Weights of a small transformer language model.
Architecture: RMSNorm before each block, rotary positions, no biases in attention or MLP, untied embeddings, normalized queries and keys, local attention windows, gated attention, value embeddings, hashed n-gram embeddings, a smear gate, an embedding shortcut, capped logits.
Each number is 50 + 10 x the weight over its row's rms, rounded and kept within 0 to 99. Layers, rows and columns count from 0. The size before them is the row's rms in percent of the matrix's.

# layer 4 MLP down, 640x1280, rms 0.0886, rows 43-151, columns 640-703
097:40 55 45 59 29 45 57 56 39 29 53 45 43 44 51 61 61 61 54 45 42 50 65 68 62 49 54 55 54 22 41 56 45 54 45 43 62 55 44 61 63 41 44 45 65 56 47 44 56 51 62 46 47 51 56 56 47 27 37 50 60 63 59 51
105:51 50 43 61 44 48 53 49 41 52 63 50 67 43 67 49 48 62 59 54 85 48 44 55 56 67 47 38 67 62 53 47 39 59 51 41 51 69 68 50 53 51 43 51 62 48 67 35 43 56 28 45 58 60 55 50 36 32 41 47 51 36 44 60
097:67 54 53 40 54 39 45 43 49 48 55 49 41 38 57 56 51 49 46 69 61 49 42 53 57 37 58 46 48 55 46 53 49 58 59 56 60 55 54 40 58 58 38 44 53 38 60 50 54 53 39 41 43 50 60 57 39 62 48 77 30 55 39 57
103:58 57 63 40 48 49 57 55 65 60 62 54 51 52 43 58 60 44 57 44 59 51 45 57 87 47 56 49 40 47 41 45 55 50 38 46 47 42 56 67 46 43 48 48 61 53 46 61 45 49 47 23 45 36 37 45 45 56 39 56 43 52 44 49
103:41 53 50 45 60 48 47 49 35 31 55 28 39 44 51 54 34 43 47 56 47 50 58 47 38 55 41 65 33 47 59 57 60 46 31 40 45 71 46 46 57 60 50 50 42 57 49 62 48 62 60 43 53 52 52 64 43 44 47 54 63 66 40 47
098:53 42 60 52 48 58 57 60 52 71 44 41 42 65 40 72 45 58 51 48 64 48 33 50 55 46 53 51 42 40 58 42 45 53 36 47 57 66 61 49 49 47 47 50 44 54 59 59 40 49 58 38 60 55 49 36 41 53 30 43 52 51 61 52
099:70 31 59 40 38 46 38 55 63 41 46 43 65 47 60 69 84 20 62 40 40 51 58 28 43 60 53 44 47 63 59 44 35 64 34 52 52 60 40 63 49 56 31 45 57 45 50 36 52 57 56 55 70 47 40 54 60 50 47 41 65 60 49 76
096:48 47 42 57 46 51 58 55 46 43 68 54 42 65 50 52 39 40 48 72 62 50 45 44 43 50 50 58 34 53 33 49 58 52 58 53 45 45 34 52 41 52 55 50 47 60 62 48 37 52 68 39 47 51 48 39 63 35 44 57 68 47 47 56
098:41 58 50 65 35 40 46 49 41 48 63 51 43 62 43 45 40 62 30 59 76 50 47 47 56 49 67 51 30 35 52 54 59 49 78 56 54 41 59 69 45 49 44 51 34 66 35 35 71 55 39 17 45 53 62 65 42 56 48 52 59 59 55 38
101:44 40 47 39 73 66 33 59 41 43 35 50 60 49 50 49 55 28 45 48 51 49 53 57 46 52 27 53 53 53 52 54 48 62 57 44 50 30 54 51 56 53 45 56 57 63 67 36 49 36 37 54 38 35 53 80 34 39 56 52 42 48 69 67
090:52 77 42 53 56 47 48 72 55 59 66 38 35 47 53 51 46 31 52 45 58 50 59 46 53 39 35 30 51 54 64 35 75 40 36 63 47 57 46 45 51 59 48 47 58 55 32 39 50 48 51 68 52 58 33 59 55 54 55 52 50 67 42 59
095:38 52 62 29 44 53 61 40 56 38 60 59 81 50 33 60 62 39 57 54 48 52 52 47 61 67 63 38 54 36 56 51 42 47 40 49 60 41 45 50 34 57 34 52 66 70 29 56 63 57 41 68 62 59 66 53 45 58 59 46 42 62 50 46
096:43 51 47 62 65 51 45 43 51 49 49 52 43 49 34 41 30 44 35 38 60 50 44 43 60 67 67 53 38 56 39 44 68 53 55 31 39 62 54 46 46 44 51 52 49 48 58 57 41 44 47 41 49 45 53 57 51 63 62 54 52 32 50 49
099:59 45 58 47 48 46 43 27 56 51 57 57 59 53 70 54 34 52 53 57 51 50 46 48 47 48 37 47 37 40 52 44 36 38 59 42 64 60 40 48 39 40 41 50 42 56 36 52 39 36 57 34 68 40 48 57 45 70 45 54 73 49 43 53
095:51 51 46 60 41 55 50 48 38 41 49 41 36 51 45 40 52 35 57 51 42 49 40 68 49 49 47 61 56 50 62 32 63 56 38 35 42 46 40 38 49 63 52 50 68 41 70 60 36 56 46 49 55 51 59 42 56 46 60 60 53 71 59 44
093:46 39 41 58 50 36 49 69 53 51 45 49 50 63 59 58 71 50 53 59 58 49 49 69 35 50 41 78 45 27 45 45 56 44 38 47 60 42 56 47 40 60 59 50 46 54 63 48 74 57 60 38 43 45 52 57 66 51 43 51 55 58 48 57
098:47 39 42 44 47 50 30 49 59 54 49 51 50 47 57 45 43 58 67 53 51 50 58 57 46 39 63 46 55 63 51 65 51 53 40 63 71 39 57 59 50 40 50 53 58 62 43 54 45 57 46 54 57 49 49 51 48 42 63 52 42 45 45 48
103:46 42 47 40 46 41 31 61 42 70 32 49 54 53 41 55 46 54 50 40 50 50 53 48 42 30 41 77 66 73 46 49 48 61 49 48 49 54 44 44 61 35 46 50 71 45 39 42 45 47 35 59 25 41 55 48 51 32 46 52 66 51 63 47
100:51 63 28 46 42 46 41 58 42 41 47 48 33 47 55 51 39 49 51 53 50 51 54 53 36 35 58 51 52 49 24 58 46 51 56 28 49 57 50 35 41 58 82 46 44 60 56 39 52 46 51 52 63 57 38 44 31 49 42 40 63 40 48 40
100:29 22 42 39 49 46 44 40 61 52 53 67 45 48 59 36 45 50 64 52 49 53 66 48 51 42 56 68 59 55 47 51 52 50 45 52 42 52 47 48 44 32 49 46 54 52 45 61 48 43 51 43 89 54 49 47 45 40 52 50 53 48 42 61
102:36 57 49 48 45 47 48 40 37 49 39 62 53 61 64 69 48 44 58 46 50 48 45 55 43 51 49 58 53 44 48 40 48 57 46 60 54 57 41 49 53 44 31 52 50 52 48 44 65 37 60 81 67 57 47 43 45 40 52 50 53 57 72 45
101:44 53 43 61 67 33 54 47 30 32 61 49 40 58 66 48 52 50 55 63 51 50 52 39 43 63 56 41 45 65 58 39 40 49 63 64 45 53 41 47 43 50 39 47 46 44 63 37 64 34 69 50 38 58 58 32 50 33 46 46 54 48 40 47
097:39 44 47 55 55 39 36 47 66 46 43 46 38 53 46 53 67 31 50 46 43 50 54 54 47 68 53 65 45 63 74 49 45 52 66 48 55 55 39 34 56 42 28 49 65 37 31 50 65 47 66 59 30 64 42 46 54 39 70 36 50 56 44 46
098:50 42 49 35 47 53 40 53 64 58 45 60 57 46 33 45 45 56 39 43 38 49 47 46 49 52 57 46 54 38 53 48 57 47 52 56 62 52 42 52 48 60 34 55 59 53 41 51 44 53 46 47 43 51 47 45 39 39 68 41 47 57 47 65
100:64 32 45 36 36 59 58 58 66 50 61 52 52 48 50 57 58 31 50 37 53 50 58 51 41 59 56 55 48 67 38 43 35 37 63 61 65 59 38 64 36 47 38 49 55 56 33 65 49 51 44 53 55 51 58 46 66 35 41 49 51 48 66 58
100:53 51 39 41 47 45 42 55 38 52 51 52 34 41 49 48 28 56 53 45 36 51 40 50 51 43 52 47 54 49 33 48 39 52 27 69 63 51 53 51 45 58 58 49 37 54 59 65 37 61 50 59 45 45 53 59 59 56 43 56 56 58 65 56
106:45 56 35 55 35 49 38 50 44 46 70 57 31 48 56 51 38 49 47 69 52 51 52 58 48 42 52 46 48 59 61 47 46 68 54 36 55 52 46 32 36 49 50 52 62 67 57 57 53 39 53 41 59 61 58 57 39 54 48 45 56 46 51 72
096:56 48 38 41 45 45 68 32 38 41 46 49 45 54 53 67 60 58 53 57 58 48 50 64 58 57 54 40 48 45 52 44 61 60 47 65 46 52 51 63 76 66 33 49 48 46 37 60 60 39 60 42 56 54 59 54 50 40 52 57 46 51 49 51
099:59 45 45 50 61 51 51 55 51 43 43 27 54 52 46 38 52 49 47 42 43 48 56 45 40 57 56 72 54 76 51 56 52 35 61 21 50 44 46 60 50 47 47 54 56 55 46 55 53 34 44 62 39 51 52 50 60 50 45 40 55 51 48 47
104:47 61 43 57 64 39 62 48 54 46 46 68 61 53 70 50 38 61 48 48 35 50 38 56 41 47 53 34 45 42 43 49 66 50 59 47 58 55 40 40 55 49 55 50 49 55 51 60 55 53 48 41 49 67 60 54 74 64 23 50 56 41 41 44
102:53 73 61 59 56 51 60 52 58 43 43 44 40 46 50 58 68 39 50 56 33 50 34 46 48 49 64 54 36 61 49 30 60 43 51 56 60 58 57 47 56 70 50 51 50 46 61 50 36 42 52 45 53 38 56 50 50 59 44 51 58 51 37 33
099:52 67 52 47 44 47 47 60 60 50 57 43 53 49 65 50 57 40 31 64 45 51 43 43 50 57 28 51 58 58 52 61 41 49 48 43 55 57 54 44 35 28 50 51 44 49 54 59 61 65 67 37 32 70 64 45 46 58 56 59 49 53 43 51
101:50 55 49 38 55 57 60 47 51 47 71 66 42 60 31 38 81 51 43 53 68 52 56 49 65 58 41 61 41 43 43 47 56 44 28 38 51 54 34 38 48 49 51 50 46 51 35 71 53 59 61 41 60 57 40 57 46 34 66 50 30 39 42 58
101:64 62 68 55 41 55 47 48 44 45 57 47 68 53 44 40 42 40 51 57 40 50 37 45 57 54 35 61 50 60 50 57 49 62 21 56 39 49 66 62 60 57 58 48 54 44 45 34 42 30 55 38 55 49 60 55 40 47 48 36 52 60 49 41
102:38 46 40 52 57 64 53 40 41 60 51 65 36 55 54 42 47 48 68 74 28 50 60 51 44 43 35 50 51 80 51 54 49 23 51 56 51 49 57 59 47 43 52 49 52 33 55 41 49 42 54 60 61 45 55 69 54 52 59 43 57 53 50 56
104:50 66 40 50 47 40 50 65 69 47 45 57 59 42 56 70 68 52 47 37 47 51 36 46 44 46 46 44 56 53 64 42 47 48 76 63 30 51 55 42 37 49 36 55 37 35 63 60 47 52 53 40 55 48 60 34 43 72 48 39 52 45 50 57
103:53 48 55 54 55 46 54 60 64 44 60 73 41 44 43 71 53 59 60 43 50 50 79 38 59 59 36 48 51 36 59 57 60 68 61 63 66 52 52 57 65 66 60 53 57 65 63 60 54 48 51 56 63 46 52 37 60 46 46 46 61 56 74 50
097:50 41 74 58 51 70 59 52 47 46 51 59 31 56 38 62 46 56 49 58 66 50 53 41 74 60 37 52 53 48 41 51 46 50 34 45 34 65 49 51 53 53 41 50 50 43 28 36 49 60 52 22 53 30 60 47 44 49 52 52 65 48 40 57
092:50 55 41 48 47 59 39 42 56 61 49 59 60 50 36 42 68 33 44 42 70 50 53 46 31 49 53 68 47 65 60 35 57 24 43 37 58 51 58 73 57 41 53 47 50 64 38 21 42 42 45 58 57 61 65 43 55 44 56 35 53 53 55 44
098:52 68 75 47 55 42 54 51 46 46 40 58 51 58 63 42 55 70 40 62 46 51 44 36 44 53 31 47 48 44 50 58 47 58 55 47 58 55 51 60 43 52 60 47 52 51 46 52 58 63 48 52 57 33 36 51 66 52 33 64 42 50 56 55
098:47 51 56 53 65 52 43 50 46 61 60 51 49 52 55 55 42 74 75 47 43 50 44 57 62 51 51 55 57 79 46 49 56 35 49 33 41 58 61 57 45 64 58 48 57 44 44 53 55 55 41 37 49 38 42 48 61 48 37 46 48 58 51 50
098:50 58 27 60 59 34 41 63 39 43 49 51 50 45 42 65 43 33 57 50 53 50 50 61 42 49 58 69 60 40 55 70 51 62 27 56 53 43 50 53 50 59 56 53 47 38 56 44 44 51 51 42 53 58 27 51 33 51 45 62 51 45 40 48
101:60 59 55 52 62 22 59 45 60 59 56 43 41 38 52 46 52 54 68 50 52 51 66 69 48 42 57 67 71 26 62 63 49 40 60 43 41 45 42 41 62 58 62 45 53 59 49 57 40 45 36 56 52 43 57 56 53 50 42 48 46 55 38 40
088:42 48 60 22 52 56 47 43 55 49 47 47 55 27 54 55 51 35 51 26 56 49 46 59 59 46 60 50 41 54 58 50 48 57 47 51 45 57 58 43 36 53 49 46 33 41 49 38 49 60 54 49 57 60 29 47 47 48 46 50 54 49 48 42
100:49 42 32 44 70 50 49 44 44 26 49 59 40 49 63 54 61 30 40 36 54 50 51 32 62 36 43 45 41 59 51 55 51 63 54 62 53 55 40 47 58 46 54 50 37 32 61 51 46 55 46 56 52 51 45 48 46 51 59 51 49 51 38 36
097:34 64 45 46 47 49 32 54 37 49 61 63 53 61 44 49 41 50 46 41 57 52 57 44 58 40 28 58 39 74 61 53 57 54 70 38 42 40 62 53 48 38 62 51 44 49 59 41 46 54 51 53 62 46 43 54 43 46 46 33 48 47 57 63
100:59 50 39 44 53 39 48 52 23 48 71 58 52 48 50 45 35 55 47 43 51 51 36 50 72 38 56 61 77 41 79 41 51 52 76 34 31 48 52 60 61 46 56 49 58 44 54 51 41 44 56 52 70 71 70 39 43 46 44 62 30 53 65 37
105:60 18 64 48 35 46 31 42 51 44 40 48 62 37 52 67 33 35 49 38 53 50 51 58 44 53 56 35 57 44 36 46 60 54 58 52 55 40 61 58 33 68 44 49 57 38 57 65 36 55 45 40 51 58 49 48 62 50 57 62 54 49 27 41
097:43 42 48 58 65 58 53 49 50 40 58 45 46 49 42 56 75 49 41 26 38 48 59 38 62 53 60 59 50 47 70 57 41 44 36 56 57 48 57 61 57 47 70 54 45 59 58 58 47 36 68 52 48 55 60 43 66 52 37 32 52 56 67 35
097:45 41 23 49 62 53 45 48 40 67 58 61 66 50 50 48 40 49 58 50 43 49 49 57 26 60 28 72 67 66 51 52 57 48 48 35 45 47 59 66 53 36 59 50 49 40 63 46 51 49 47 44 64 46 52 48 50 38 30 60 62 52 50 48
101:41 29 40 57 67 40 57 48 47 40 36 55 44 48 48 43 63 65 43 60 37 48 69 59 50 54 70 46 44 52 68 47 41 47 54 57 44 43 56 53 68 62 41 45 48 53 45 35 58 43 56 47 40 57 39 61 56 45 72 42 52 52 64 47
103:61 51 58 39 44 72 46 43 45 50 27 43 75 46 61 52 41 56 46 43 68 50 34 53 59 46 39 51 45 48 53 44 51 58 57 40 38 66 39 40 64 46 47 54 42 39 66 50 48 44 55 54 60 47 43 37 52 55 25 39 61 28 70 31
106:45 39 50 40 42 58 42 67 52 42 47 44 67 64 55 61 52 65 79 41 60 49 55 46 41 41 51 49 56 35 42 64 53 30 60 25 52 53 63 50 50 64 44 46 55 53 64 62 36 56 56 62 45 30 58 54 49 61 48 44 52 54 60 49
103:52 46 55 55 49 42 59 63 42 50 52 72 56 49 41 60 40 72 59 64 55 50 52 51 50 47 39 43 51 58 53 48 43 53 61 42 45 36 55 55 48 60 48 45 60 57 33 46 43 38 54 52 55 62 57 50 45 43 55 38 46 81 39 49
098:54 50 28 51 55 49 66 25 44 47 41 51 42 51 65 38 25 42 47 52 25 50 48 35 51 49 37 42 59 42 47 47 59 46 59 40 38 54 58 48 52 66 45 44 51 63 47 48 37 53 58 63 44 52 64 59 53 61 44 59 53 42 43 43
094:49 44 45 28 47 35 39 67 39 39 45 58 50 40 35 57 65 41 47 54 48 48 45 34 38 55 50 52 50 35 62 41 37 39 45 58 40 42 61 48 59 54 62 54 57 45 62 43 34 42 42 53 45 53 56 54 55 46 49 42 51 46 43 37
098:45 46 55 52 50 67 30 61 45 46 65 58 47 60 73 29 53 47 27 52 51 50 61 49 37 40 44 49 52 53 62 51 50 39 63 46 38 26 25 59 35 40 49 50 40 59 54 51 35 61 51 43 73 34 56 45 39 51 50 49 57 43 48 58
118:50 57 43 64 68 68 60 47 35 44 42 47 67 62 54 37 54 40 37 34 46 50 43 52 37 66 52 44 55 43 51 36 49 51 56 48 46 46 57 49 48 60 55 49 55 55 60 56 59 48 53 38 44 37 57 54 42 51 39 52 23 50 57 37
100:52 52 51 65 58 58 53 60 52 41 48 40 40 50 52 42 49 40 28 54 54 50 69 53 49 66 59 41 64 50 51 43 55 65 49 63 36 56 62 59 49 38 53 46 57 49 71 58 57 58 43 45 57 55 48 48 49 56 61 48 47 42 41 48
099:54 31 41 62 44 55 65 60 60 39 40 43 41 48 43 55 36 54 41 49 30 51 38 44 50 53 42 40 46 42 62 33 51 52 72 34 60 54 52 52 45 57 46 47 45 49 56 54 48 78 41 58 42 57 55 64 57 43 53 53 56 48 39 39
099:54 68 48 40 35 57 43 53 51 32 34 40 50 59 57 49 51 49 58 59 38 50 56 51 34 40 40 49 42 64 60 44 43 48 51 53 58 31 56 58 64 58 59 49 63 46 53 58 56 43 33 60 58 75 49 49 47 55 53 59 48 44 39 37
105:44 58 55 61 51 50 40 57 41 44 46 58 48 30 76 36 68 32 44 41 65 50 37 57 50 41 45 60 52 68 57 50 50 52 45 54 48 22 51 55 33 56 61 54 52 39 47 57 49 53 47 54 60 52 49 38 56 47 49 51 61 36 58 60
105:43 59 44 45 74 63 57 34 41 62 69 50 54 52 39 38 37 64 40 49 58 49 54 72 56 66 53 44 49 50 61 67 54 50 44 55 62 50 47 40 63 65 57 55 56 42 65 51 35 35 46 48 59 65 49 49 54 40 65 53 44 57 42 35
096:48 48 58 40 51 42 48 55 27 58 64 47 65 47 26 46 42 54 39 44 48 50 63 43 62 38 39 61 64 52 42 52 53 48 48 52 51 37 48 45 47 45 45 45 61 61 55 55 37 53 59 62 57 41 46 47 70 42 58 50 53 48 57 31
097:54 43 41 37 46 54 59 46 45 70 56 64 58 49 47 69 67 65 42 41 55 50 39 47 51 44 50 37 62 62 41 55 50 44 36 52 58 38 61 47 55 49 40 48 53 36 53 51 40 50 47 45 35 41 60 45 66 60 48 44 44 51 49 44
100:48 61 49 46 57 52 46 71 56 48 71 53 43 44 50 68 46 56 47 58 52 50 56 51 73 31 42 47 48 37 56 49 70 28 67 74 47 59 45 65 46 45 43 51 40 51 53 42 72 45 46 52 75 63 44 51 44 51 54 45 19 38 64 47
101:62 53 37 66 38 58 44 51 72 57 32 42 69 55 59 53 69 60 56 80 50 50 63 48 41 54 47 39 41 35 27 32 51 52 61 55 44 51 43 44 33 48 59 52 56 70 35 44 48 57 54 51 53 55 38 43 42 49 46 50 40 58 60 55
098:58 63 27 59 44 60 57 47 46 70 39 68 65 42 64 66 36 53 33 49 55 50 31 49 59 38 59 52 48 42 64 49 41 32 54 41 41 41 52 58 48 37 48 52 61 49 68 48 49 47 66 69 52 64 52 59 44 30 61 53 40 52 49 44
101:47 37 39 40 61 51 54 62 42 39 51 51 63 56 62 37 29 49 46 40 58 50 49 56 33 52 53 61 59 58 56 48 52 60 40 46 42 63 54 56 59 49 54 50 55 44 37 68 51 43 50 63 56 45 53 37 42 27 54 48 37 26 43 62
098:28 57 51 44 58 44 51 51 50 40 45 42 44 56 44 26 55 48 46 47 46 50 42 49 51 48 81 45 37 34 56 42 46 67 56 48 53 67 63 54 39 64 47 57 54 48 58 39 33 44 48 40 52 53 65 49 50 29 59 59 62 50 49 50
098:53 77 57 53 63 41 51 40 36 51 47 45 52 42 51 64 48 47 49 38 59 50 51 63 48 62 66 49 43 32 47 55 44 39 50 59 47 48 48 62 53 52 35 51 45 32 42 46 56 40 32 43 55 59 42 47 48 50 53 74 59 40 54 49
091:58 48 41 46 49 41 56 23 36 52 37 47 57 56 55 60 70 62 54 78 57 50 38 39 52 24 57 56 67 37 48 52 52 41 37 48 54 38 55 53 61 32 45 47 64 48 41 62 46 50 65 62 80 42 46 45 56 42 42 42 43 35 68 62
101:59 49 61 47 67 45 43 51 65 49 59 57 63 42 46 56 40 41 50 54 58 50 50 46 45 42 65 42 54 41 48 55 40 41 48 59 48 35 48 48 41 42 62 52 56 49 32 45 53 38 54 26 38 44 54 59 60 45 54 63 45 48 50 62
099:42 56 63 40 49 48 37 59 44 49 58 33 48 43 49 60 60 52 48 45 37 50 60 47 36 47 32 61 41 47 52 58 61 50 42 54 48 43 54 62 59 58 35 51 41 63 39 53 41 57 44 68 43 66 49 33 42 52 63 38 40 30 42 63
102:48 45 53 42 68 63 40 51 62 53 38 41 32 49 40 71 62 27 42 55 48 50 43 55 51 37 56 54 49 57 37 46 56 50 47 56 51 49 41 51 36 62 47 48 58 55 52 59 45 67 48 68 44 52 54 56 51 56 46 32 61 23 50 42
107:51 57 52 36 43 40 47 52 52 39 69 65 58 41 52 54 52 55 41 36 46 51 47 56 47 49 55 51 32 52 58 47 42 49 58 43 46 51 45 57 44 48 52 48 39 53 69 45 68 39 69 62 53 64 49 60 43 59 68 44 36 49 60 44
097:48 39 48 57 42 43 50 57 49 56 37 47 45 38 45 33 45 67 33 45 43 49 59 49 45 65 42 40 26 61 61 40 55 56 56 53 54 46 49 41 45 46 44 47 54 65 70 43 45 39 66 54 44 51 61 50 45 41 63 50 45 45 48 50
105:57 88 48 48 54 24 70 48 43 50 56 57 84 39 55 61 43 49 35 56 35 51 30 49 48 53 56 50 80 44 54 44 55 32 45 38 40 54 45 44 45 48 56 48 54 67 40 52 57 38 41 51 51 56 45 47 51 59 41 47 56 43 61 46
101:60 51 52 60 36 53 62 47 39 48 55 51 51 51 60 44 56 49 53 48 53 50 44 63 44 68 55 59 32 46 53 27 57 44 49 54 59 47 68 30 58 42 44 50 69 40 94 56 53 58 52 63 49 60 58 40 50 49 58 49 55 52 46 53
109:49 51 54 43 37 55 51 55 73 65 49 62 60 41 53 61 62 42 54 32 50 49 53 49 55 47 47 32 55 34 34 54 68 58 32 70 48 55 44 33 53 60 57 49 45 58 75 38 43 58 42 57 39 66 44 59 43 53 18 63 33 48 50 49
099:52 61 42 36 55 51 48 45 68 37 42 53 56 43 60 57 75 54 50 62 40 50 48 63 44 55 37 47 36 48 57 36 56 66 65 49 50 59 39 44 53 53 75 47 57 57 59 58 40 61 49 45 50 62 60 42 57 31 48 51 47 65 47 45
101:50 38 51 32 58 53 50 60 55 41 51 57 54 60 58 62 56 49 31 59 65 49 52 53 31 43 32 66 46 60 49 53 47 55 26 62 53 51 55 56 50 57 39 48 48 45 64 62 47 62 61 49 46 50 61 59 44 66 46 59 59 50 37 49
097:44 47 51 53 50 37 45 46 60 58 57 58 65 40 50 43 47 46 48 63 50 51 40 37 36 58 58 74 46 36 36 59 48 39 56 49 49 47 50 56 34 67 52 46 46 39 37 55 52 51 48 57 33 34 50 60 53 49 58 47 32 34 51 46
100:44 52 42 42 49 63 57 51 40 48 51 56 39 48 58 57 59 46 51 42 42 50 63 53 46 39 43 35 29 55 65 48 61 47 51 58 42 37 51 48 64 39 43 56 52 48 67 45 42 40 64 30 60 45 52 60 47 52 41 45 59 42 60 53
099:58 47 47 45 55 36 51 74 51 53 40 56 63 41 54 44 37 45 42 59 53 50 62 63 61 56 49 42 61 56 54 45 57 58 27 71 51 59 61 66 53 25 36 51 56 43 31 36 42 28 54 56 50 47 40 51 56 28 55 55 48 58 53 45
099:61 41 57 45 53 45 36 46 53 58 50 77 28 55 56 45 26 47 62 38 71 49 40 51 50 44 59 52 68 65 84 45 50 44 56 56 41 57 35 53 48 53 51 49 48 56 54 59 51 47 26 56 53 62 36 58 46 51 61 56 45 63 46 44
102:46 71 49 63 45 43 51 50 66 64 59 30 36 41 51 44 47 35 34 26 55 51 52 67 50 41 63 70 51 61 60 47 45 57 58 51 59 54 53 45 23 51 40 50 45 65 53 46 60 44 50 49 56 43 26 60 45 39 48 58 55 52 35 36
097:62 56 54 42 41 50 50 51 51 50 53 54 60 54 54 50 66 47 59 43 54 50 44 65 54 52 59 56 44 58 49 54 42 53 33 64 51 55 44 30 53 29 46 46 50 67 38 45 51 53 43 51 61 28 50 47 51 44 33 36 54 46 47 57
105:61 68 40 48 56 47 67 67 58 32 70 44 40 45 45 57 53 53 55 52 53 51 32 66 65 44 57 51 49 47 56 56 61 31 52 42 50 43 49 61 41 42 55 48 42 45 56 62 41 42 45 52 60 57 53 59 34 64 72 50 62 45 41 65
097:46 53 36 48 56 39 61 54 50 45 45 59 66 57 49 44 62 45 44 55 69 52 63 66 51 38 54 69 71 46 56 57 42 55 39 52 37 52 49 44 52 55 48 52 51 57 79 43 48 45 42 69 56 71 52 58 38 21 65 53 66 50 46 68
097:50 31 39 58 37 56 44 59 55 63 48 33 49 46 35 40 53 46 66 53 52 51 44 44 60 25 47 59 30 36 65 52 57 39 58 48 49 44 58 48 49 36 58 54 65 73 55 29 41 45 57 53 34 63 61 54 61 39 48 55 65 42 35 44
100:53 53 45 41 57 46 52 60 45 66 47 43 58 53 54 41 42 50 54 51 34 50 52 37 44 43 35 36 44 50 66 45 70 52 60 44 37 61 55 55 51 60 40 49 48 68 55 65 37 45 60 43 61 47 61 59 46 71 62 57 34 54 56 70
099:60 58 48 64 44 51 60 31 52 54 42 56 67 56 57 49 43 29 54 60 56 50 29 38 45 63 61 33 62 62 59 61 38 60 53 49 47 60 40 60 43 37 53 50 58 60 49 52 47 50 36 49 60 44 40 51 58 49 56 57 47 53 50 51
097:56 32 57 49 49 39 51 34 57 37 38 59 57 60 57 54 44 60 55 41 48 48 52 51 51 43 49 44 43 52 54 49 44 60 49 62 46 47 50 59 48 43 46 50 45 55 41 38 58 57 43 49 44 62 49 46 39 44 47 47 62 59 59 44
100:43 37 66 73 60 52 62 37 73 58 34 62 46 51 65 47 50 54 53 47 47 50 53 29 59 47 65 42 51 56 49 61 36 21 57 38 60 43 48 60 61 67 52 49 51 53 59 57 55 64 50 43 36 60 48 47 38 40 62 58 75 57 58 42
100:58 60 64 52 69 58 51 74 30 41 56 44 70 60 60 55 20 34 33 59 55 52 44 56 55 66 36 52 48 78 32 39 45 56 58 46 42 57 50 49 28 71 48 46 72 45 49 53 53 51 55 60 39 47 47 44 36 47 45 59 52 48 75 53
095:46 54 54 43 25 37 25 63 44 44 65 49 57 51 59 49 56 31 57 53 37 50 48 64 40 50 48 43 65 81 40 58 65 55 48 50 46 52 48 31 39 44 51 44 41 62 52 49 41 52 53 48 51 44 42 50 48 41 49 35 46 51 46 50
099:57 52 59 66 56 52 71 49 47 32 43 24 45 44 61 52 66 54 48 51 56 50 66 67 66 42 38 39 52 60 69 41 39 54 40 42 56 74 55 53 44 62 64 50 45 50 52 48 52 45 31 35 51 32 50 58 46 43 56 59 51 47 58 52
108:40 55 54 40 52 53 63 40 57 57 65 35 43 58 58 58 56 59 48 56 59 49 59 59 44 56 61 44 72 45 60 60 50 53 59 38 51 44 52 51 29 38 51 52 46 43 32 52 48 41 51 48 47 46 66 48 49 41 49 54 39 39 62 46
100:39 26 55 66 54 52 38 66 43 54 72 67 50 45 49 50 22 43 48 62 33 50 41 25 43 45 26 61 55 54 37 58 55 49 52 45 50 62 45 43 57 53 60 48 33 58 58 52 48 50 48 30 57 64 35 61 41 68 52 26 79 54 44 50
101:50 67 44 64 54 54 53 46 39 61 42 62 59 46 64 40 67 51 41 50 53 50 72 49 44 45 27 54 38 37 55 35 54 60 40 45 47 40 57 63 46 48 53 46 54 47 50 54 54 47 56 65 44 41 36 36 66 52 44 36 66 40 53 48
101:49 55 53 43 58 53 67 52 37 66 61 12 57 69 34 58 45 52 56 46 49 50 50 35 59 53 48 27 36 34 51 59 61 54 57 42 50 54 57 66 48 43 37 52 43 58 66 42 46 60 59 56 52 40 45 52 33 64 66 46 64 61 44 54
097:58 44 42 52 69 44 49 62 58 48 53 44 52 63 46 41 52 44 43 52 56 50 58 59 61 55 53 54 59 49 38 47 46 39 55 63 45 55 59 56 39 54 60 48 49 48 88 43 53 64 45 45 45 74 43 59 59 51 42 63 57 80 52 39
096:36 46 34 32 47 43 53 49 47 54 75 33 54 62 52 37 61 56 50 21 43 50 55 50 56 38 58 64 51 54 47 42 61 42 65 55 47 37 42 71 66 45 49 50 56 53 56 52 50 62 39 53 53 57 53 47 36 67 61 43 59 53 53 55
098:47 26 47 53 46 47 61 42 46 38 50 60 44 58 41 41 58 47 36 61 47 50 49 59 46 46 63 51 44 43 27 47 53 61 67 53 42 35 47 47 55 56 50 48 61 71 66 50 46 50 43 59 47 58 44 48 53 37 47 47 39 46 44 37
099:49 44 57 35 59 40 56 38 42 57 54 50 52 39 43 38 47 52 61 36 49 50 34 39 50 66 33 46 36 65 67 37 31 46 33 59 45 62 50 59 49 52 56 56 66 38 41 34 62 66 57 58 38 44 65 42 52 47 53 50 63 47 37 39
122:58 34 52 72 72 63 37 45 43 69 49 50 61 67 41 39 13 43 61 60 50 50 53 48 59 55 44 61 85 38 50 63 66 46 45 60 55 52 46 50 52 45 41 54 63 50 45 52 63 41 48 50 56 43 37 53 50 50 46 59 38 57 49 79
096:42 53 46 44 48 44 40 55 68 44 40 62 47 53 53 45 09 52 48 56 63 49 39 48 61 47 62 54 63 56 57 56 45 52 45 58 47 45 46 55 49 47 26 52 52 45 59 59 53 44 58 33 56 51 28 63 48 62 51 59 46 45 46 41
099:58 85 55 43 43 52 55 61 41 46 38 52 49 48 45 51 67 57 61 46 54 52 47 49 47 37 36 48 41 18 59 38 56 42 52 55 46 37 51 56 48 44 57 50 40 50 71 68 53 51 67 51 57 57 56 46 50 46 57 38 48 37 56 49